Weights of a small GPT-style language model, trained from scratch on English Wikipedia.
Size: 10 layers, 2 heads of 32, 0.665M parameters.
Architecture: RMSNorm before each block, rotary positions, no biases in attention or MLP, untied embeddings.
Training: a variant of Muon for these matrices, 141M tokens.
Each number is 500 + 40 x the weight over its row's rms, rounded and kept within 0 to 999. Layers, rows and columns count from 0. Numbers have three digits each. The size before them is the row's rms in percent of the matrix's.

# layer 3 MLP gate, 192x64, rms 0.239, rows 155-191, columns 0-63
096:495547457529512483532510496432536504474449488462482486495565506535506487409524548613524527463558533537454431496443499466448544558469545552524523463527480526489487497543552539483442547567480502
102:529505452543492492524453456547490493484477526569463492460598451460572542520497468503530492522503500491483448412475503478494482508470540409408494481501493589534509506511545484473553412531512538
092:537531446484525567606490548490523522483473554479488486497506555521552425524521479554537539499548485580508453560460551443482488518485538558480542531509462444558553488477482455449544543465520505
084:493435469574470446576542440540482460534527478523457539556494547470511407480483524527514476515539486512486488488410524512482465544513513495530531490456554489594470473479560493493492527412546464
094:508499484490444444492540510493543461487501469479433455483462494523440548543505473441490465544547502407514548550481422484444466460509533461531469440530418469517504451464558517491485446462413505
102:539488498478503432527487443528453591549484516505486600520574547474411513490448550535549481485570492503492484531439495481468575464508470453457539525541490486519475503511489428497431509495526469
105:460504465502474441538484476526515449556498543511532546558456485502568480563522476511525471448452549491522555540523482488513494405504478537556469478519512484501504420518486489605517496510544383
098:539470432484488495504549504400494506503504541511493472485483494503479567508500504552498489462519536512559522492562506456575482506461506580541425465485462481590467511558561555419478515488550433
094:494551474441503476469499470487514514604444455515524485504450482526401497516500454560470444449578461502537519508497466513524568481507534549475576461576461521518514443520525521524430455464506503
101:457484528639454427537479467504477491502494432522491513454518515528470505533558481502515544558529449519481528543526509461488479501542541496545390559481544532523551477473527435519526520518443471
101:416456494521489478456508489444578524466519522570504469544493543510453518477543526492513460501465516505429512515546515481548515450520546495566491492441576542514508599503440488540535482480604481
101:538471546494498478473451542436511443417470539506483466504435531508570472506533455533439484463437438508435415510507497496558468557555476459474496507542471481454515490547524492530436453455454464
098:400518517487485432453467466519491497560451548526484487525506494496401465562543496485444504530517445483488456584455466551442521470521468477492511502459552524492557475507451503548505577477573498
099:499542484405507551516484537484511504556493565459518564569519415427481441496477547488494495528459443549525508535462538466541548471537490461552459467505460480497513411455519496497508520460543433
093:552498490544500507550507538498529426552588517464432564522432497538455533541495477515467531429545521499501514551557531435564515530565542539543493452526542500526544498516519471548479462485437454
097:548467413467501550472449478485546564493487459550462507472430529471474551500476528539522454514500488455412521506430491500460529500519469543427423455512489506551459507551434546470529502471547448
089:492515407532521435459509468541498562534500424413489395421551494504478516456494495488528549494523503527495485503531520452504564478460526482425532515531512443464526537524452530522485535572492473
110:580537487523529522519473478461518485494460499478463501464476508478512493453559498530419490514391497476545493508534475527528545542510536539558581491605541479446554433490537450502494464469446452
095:605483446507516479465543431551523490514495490506439405516464505529428493523532497445443533502526462462523505451562514462468532489540491539497513499556530453443482538454471490547440441569494478
108:557508495484587493459487482516508414403465518515534479457491550528422463529514506464427542488462458566541514524510511553497491558532560500509545421522479497515510559468504446476490514528424529
091:470447510538496496547515463581563501450534507473469455439532452526492575457477485442529517536417495582464500477514487546530521411495443432490566474457474509456524476530501484462479554542506493
102:526514549486478560483484479531505526505483470560449478433444476538438517579460498487493479570440507484495519451466420439521495437463520494516420534527521461469524615489462439521506469492514526
097:508512508517503517484485524548468431471520542526482497539503447546466459559428498502472483504482538566437490460474472520444535417535549513400491470439493548433488482452429491485500562554546548
091:504437536515484468391498514492501489542522559522458531499517477447462507440493472472411471520521456503486497545578486447467566504483513461430455472526444472514493548506482566438551428517530538
098:517588546533466427463493467491535476516515527461444517556507520589437513511523447502465577474544537504521526529547524428461571498487463490483447440486513493473514528443511569543500487544511434
101:446469531532507464454484450449533552525563508456552526454536456580526506489513524576507453520452506492525448424509501483515464436489538518567540445510533499542548517593532503548498450467540534
103:505514441502473401496486517545579463459481485402490477538463461454542478504529503482488439522499520569468422559520492474450491503553501561481537460479459505415446492524509490483437527475548467
094:486493496446427432494481511489465543502528475487442426506509417531494568428519455474563563496534526474487494504554468548542491495553491551484559480471471523432497527605509526521448554514513519
110:487453516560477455434515495460529454428508560502520491501446519458491454553497500494524443538413489481436484519459439454537517450526512523518460437460506467564499455453471458498473502391533473
089:491449448466411451517467534536562499563513489457451485555530501457474532530490498522541465469493491533528504477595515492523512553517526477508473422504412432469453541497457502524476401509472461
092:504477519482548537442487481469503400510501556445516405563491477481476437557488510510486459495461510478559424524483523515513502552537529484418509478434569515506469485561481568560521448514517506
100:520564489476550531468518432588518450507441520550493548529472449465411499532496484541472470447539504468522513474417469451490484507611476468474547516447492537469481520535553482453511468532526470
106:523541506514423492478548550507460472532539436497540482454571415468456525535444595445550531539443447490467514509491446511507496500519551499431519426471493569519529473518456457502506458509475507
104:498479550493414530497561507523511473471447516562487503491502467483510522435489487499559464494519412508464446527572487490519527372464443528505507528476433474430563479514488426452480510510473500
100:523541520480499479420426551443471499502494508510561506487446452461473527558519516556523436472499529471457501490509523516536511590475544512367503462516501495497467541500601552488555486491519489
104:449498523521460534509443491489531553459485569508448535470555500476512484478570525603549453524546476465492560507559507405538468557495431534464492527494550516503507557472535517538541557512457522
106:522549511532504493514582485431505497525422501601468506528534491464528483522480582516490501494564541515484481492434493470509484505513515427465461571511466485548413525535554491415547445464501508
# layer 3 MLP up, 192x64, rms 0.237, rows 155-191, columns 0-63
096:536467486497493516528516528550487524527472545551454488566421505393447497545499528450522443484474456458540531488462499430554455552550438482478492567430451504460529486467483502490510506556457448
107:485562508548446448526459493550544494422479535528493461486515454533541493417513490461482453478507554498562501513531431530448529470438568571510445434587486486464501463542521540461483517518501516
099:509462513545528498428515448494505435510508536533515479404547448485482502506448447471464523543446487485501442461475496525459497450427460442524512488486496577468488475475484449522466408554466583
089:551532468510496464478460479481513504511538533424569508478468488509493485508513421540532538502583516577521472432520438458538551489553536455515519452438559492466443480455466469511515530551442424
101:456522533531540562472509438474473486552425532524456575511515495439563480473490510559501529479498492455611504552546494485524496531573459513526538516525513561486456507582539500550494518436546496
109:540487448528518571513443543516543463542537493578532459514503414504574488474516456515484585480490539500558483451476427530443488566490532470483524559536463461439501468494542526471498577498509513
111:497535496508565465489511453472525570579474518499528527560538497539449481484483562477472504518526469561546518521514428530554552530494481439488517511611408532518450520507464544493421505486468473
100:536546487501473524514531594516566532549524452555523523513503474577571518509499503430508518457427526532435492476465497450510532531535523524510449504518450487519525557459459431504465466543396509
097:479494562491431527460489547476524464510499487470512468519487459493411445581476495492510456480483527541489543545509485546411581539386467472482532525480491560480505434544465557505482464530477489
100:474565466508448476414480544479459544586481417513482519507526492546448531457493554474515499520499445522526503436512496515517561509515560552598481552504499484538507421545502488526532550537555515
099:526470542486453574549431495616525563443502496547468483465472498420553515418525461512539517478469502484508451504462474513459528474519512495427492501545450415470517516444494486517537491522484547
101:459477507510489441554508543545594532479513473447470522464534512516480492488512508471572552595481550481510518518551532532426532477502503505502480434412526499492480570469419569506550549526474486
094:540493566455505537521524556424538554565542521535570416517498528426510540592530446494491521528473499459519529512500501503544483499537505428489513451540447513595510490556469518468549501482490502
091:540492389418486526516475448487517548499490544501553519528496467490516516509502460501499476557484453529529472488429583488571522465433457493514539550545493457482472395497521492537507563510507432
097:534497526537487435381515569512524471484538509490492470477490509511429400547501484456464531494442549547530504492498504589485495539526476484508449500476609444492553495509504507505460567509508530
092:514511489457436508475484524463529497486473449489491458496408472454502573510481469398496489495459476543484413458579549553506550558509434536528508450492493567493505483569527535499454500552530478
090:493513458531459524500521487487532554542495475427439493465509438522527527514446470554514512473476579525436379511480509521494489457464490484534601441430470543548573514476491457512530482506475484
094:539471487418520521486457566480542500504472490535479600468522533438540482472537490524494497480417489513482535552449515494521520491474473537455590520523441440461546563547593486487506505470480558
094:531512508502439543463478521534490517576471462434484512554519553488496567442537529486487550536463465524459503601513460476507470544494488531487560491493443492564561522582531422428544490482516511
103:538518530539530504512468527515455552580444488436409434432542467517562546493466562535466497513498566466508518512454433419496516414499501489523471496497449442498550464505485512516474533522486540
099:482498501483509501457550531464544526516497540487486456453559514364435584515534462483515481505453526579561478508509496524481527470534439545474540547583478511520554530503503481466492564458523459
106:546482530481442476479539510533458464514524578424538496453474487521530522467475492440396570524511511432540555521496481497452477500474497525568485533540485477551542383490533476453528460509508522
097:472520504564480510521540508388488575556505496531528457493509442457520542500533448543554441528509495475493516456481509491532494500482432425532549470499512540433511471595552491532466464458515429
093:492482505561560459542507448487465521462484447468478506468472539565471470527470497559521530470466526502524592473444501488531432496510478559579551528381517500487516456468530432511521537444498466
090:512498524427468402465476503493529599528542547484545524533494453522485453535523486499470513522498497456536571551553483503471535457443449437533427524542516500484456497491563526519439462557477444
109:558485472465540539501473538541492447600475513411504409530545451483560521504439445480512514479433497528526480499508506517582452495529489445469532481443484494498505475545511564479534462550495567
092:547533547511467553465508478475441505508479487483450510525474479524453516487540511588511435512594441581513525448489496581545528444498451520515426482524529542491574483467539476514453442485485547
105:478560496479465463504458510475528413474605499415555436565528517509546501496509449484536545560496533507463444517560539526515473545513533486456524467504489514534526539603509565501480505487465531
105:523439558531518439524526533525486473575491525463513431522584498449459506476461487518501498522475571524502512481512480493422494470462449551564447469496480514524449538519501378452539522509451457
084:522463372479442494464472492488512491525463516505553485540471525492413485523521514553550492430514539520510513479540467413513494517484557492590451445509530494466506519512490475555526458555459423
088:434538459429536538487472459591502487446541528512432508498469451542511503433433502538605476455493507421520533526450529540472472445527470543511498508528547470481467509492552542522450539513515507
092:506439494445457491454537494540481486493479521515509500454485582481444479502518430586511485462568476539510497556561501515480457551548476565544485494457517435524522521511456543411595469533490511
101:442516491488424478474498484542490501542511503503621516472515519555447545460507563411574535495539474507516445501480467574507519484517524493448526487527546486493490508468517509496588516446415446
092:545535468441569519471453555572417444527544484505412476519480439530542488594504524467525459542517521437504527478490503493493464498462498438498451465547503463570505509506529509526542467570471502
097:553430510553492523400475456506529476486457543468543505559467468496484490466546564480539499524483526450509550475426458495453481587486499484476439464456570498466567504446525529511515508546484432
092:572488448521541505474496428519518463529494482520493475550525553513479504527493457519491464551499556495468409513500547471513492568515513466496463468441577484568489493507512452501525457487385606
099:488513455543463438537508558513469528543443522497461528549474504504541484534508501473502530407551492486486486542470462565498454489509474414510487501577469520576422510549486466471548433435442466
# layer 3 MLP down (transposed), 192x64, rms 0.121, rows 155-191, columns 0-63
098:522386554542421543521447469518535483454477482424455533459499471485521511478499434527528468504462501581509495472541483527471518515506502458457471616520516538518434480464497486498555547469465520
099:518539500569556483476448500519473489465508583590467478514509511470545512502546525489516524582481514443489438484512450503485510498514479446565539534557472569468498473517434433502550443523480592
106:475403547462547454519504479491509467551487564501491490587564566499446452488525462576523521552479549490536490512499480535501443544494522475512528481575467456492499424441514526517482471537562443
108:490482418534437489556564575497480440481462472486437534481442488505505426525476498521436466491513517450504461559455526479511492437466548454535447551468494532539569485488520455484517591487532483
108:543522494477500544552420532446498456520446478541482520441458416508542466513548482547490480508500458447522456523568470475505458604537513490486519525542501543487415489596458522521474512515488549
092:462543536510516525504585477495527490488410541472468596562480421485405527520529461511520574477460515466446482476469468460461570506496512430524457441521501485507510521475481454501514482513565477
097:532494505528532581538500506505433488459456503483486464427483510550517530453572481457516511466459508515502414451440557496521524558529533462474455482532546482513521616511577528524505501438494550
107:568603502520411439516514458484534488518476518496401473554454526475524461488489451448451534479494554539478477516529481483534535478509505497486491569459475545501493483570434512519575548472514554
098:431534570559529495433456475536486474491560522550478508508547544482560520489487538476554518539469505429429454470467541499452461490478495449505550502432527514486493540513458594508547514501410504
090:532517509528489505460563517444490523508484541477534479498513456516508497537502497560550447411576490497523541505472496445365435522571488505527485486475482493493478564469484610489507509515568518
087:485553513523537417460532462528446527503480482508534475578496480571590477537512553486435488487502565572550530516473480551477447578500480440507534500455514505439492503446526521476490573488484545
093:464514422452532497484503394561487481544514606480471502547463471528516520506457528494498519475499516511508516518418535556483414529503442514464538418523455484548462515455514467479495509442437510
098:542509518458551431567477472496575508435479469504505544436439525489487417470479499544462495488472482487458464514444508475467496529502547561500518485582511433480432437562564496522470458537458487
085:430520553522514467480397527562479532435551495504523492494424504486507468455545524574452579538562499556462501515470502541516531522477443573483441480513508500508488575521457516527489532466481554
097:514490474451444456510521479462534454489458444561494445439546471498502530436531504529448455536386482559447455440542510514466483507507443466569448527459527486563535531490540517481469470546499478
103:566534493550498564504482470510516486511498459547436503450547482493420525517539499482581491484588529461480544523466504451459540520488494506464429504547476557540458470488453540538483566504399544
101:471496509494568431457536461585516521461488565535527498507492551481434517534523562461510550496509451532540513531483438531524465537420532513493480596474472521418526520503479455535439472522546455
100:497458524531378464548533551473472535495441509473528458511474478500477554549481537500470477463483491503448478445477464495535543443523458458445408492425549539570451504492464539532514435504495486
089:470499552512588445577508458541486510522528534361493478524530429510519490445473518552515575479543482510550542439553500459460480509494489479450504503555519518432509458500465481499492525555500519
096:475544489513540493457572504488558506459495482571598512566452551471475490451476514475560481561459416540514548539605503521517472569452465540527515435483453506490479492480497524512515484480534508
111:426502493534501519491446491511445520480507494464582475518483470586541498487448416441519533468484501532521518461511471523473511549458526508486531443508521471387488449491542496535395474573477474
099:500510523421546548551506483484510527514444415530502473445390459472502553488469495504545525593521485505520518482447474485500450528523494552453477473521511487490599566524537411480506510520489480
105:523486526440496554556466508435470538537467459489526506493550500537553532392487484490530541476473472508526531479535529510480501482536485521568571513592554500477546511482495491384527451464476564
100:444508498503431487543516484480522475499530510454523473524512490471554485473514484532523542501452504537502437509457456495506506528447454463451639459555523542502519501439558403553535568504450536
099:489565497511492569524428559501544537518495513551476486514492567482527525441464471481449518501465481477604500523463514542503566521451527525476571545486488458520485520533424547507524391454517539
096:457556537477463495494441464504471497503522386434548472520485570429429458458491480549542495534544542514534513538506506529463495475497516463543602556523530441437463469441501509490500491502528501
107:567483360449446461558467458488470435502488482478450408519484508518403475536503550488497542559518465529480464501518444468513479545492485469520487521548464490514505547502487524457450506447500489
093:478528489525546489408535494604483452449443530520459604501452526449554457535470537493535511510508542530494515565486468504566475488488478505501440518523532471521475569441548454521498508474513434
099:529452506535516497456558520532534502491494541409459521479431509485542477488507526438530476499543527536495508428496472529526516476494450528448436492457509393462528586503488430559469578471473470
099:520492490508522540481474603485492544483523475564478509580479509494499512515517448431584482459470571519595524496491495487530552520474493538525538473487537480484454423440432482422507438536516507
091:479453518513519501507512476544507467503473452464481462510508538542504534508524495506479383554485449580472462516500523564570441488501588482499539519495529493407551523588482508459534523530419491
102:468490447509562578464562481541497507503467497371555447507477474531512459567472493488540507482536469464487508442467514526549480404519511548474520482504536458466492582495536470459471510479565480
094:490428546507554493498423449438610526480529549467543465573471504513551461498547500519488501494497486532526498484456538417474472554433524492525531490522462571454502549493461457474559508527504545
097:505460518570490524519597508453450516477455512506528541567499563452445450513505490518553501503508463515490457487523428480525492464461510442438538526425509440544509539474435401539468542487520487
097:462498452447575525457422569484463512518460463554408527433495489536461454516452430491473506495523527401479472517520519492519554532515503542407483491529477481521501490489514547429500476531523535
101:446491458455515587518441539498531575487500580492477479462561530516523534472511543494468434494467552502510485496560552539538433525451491548510524518534532547491396549501502468485458543559539493
106:475514561495576537558438529471454463473495427478565538552484477482544513482508453537464455541550552556460448538518438528516484423498524468543519509556487512579544461447512462494475551507509522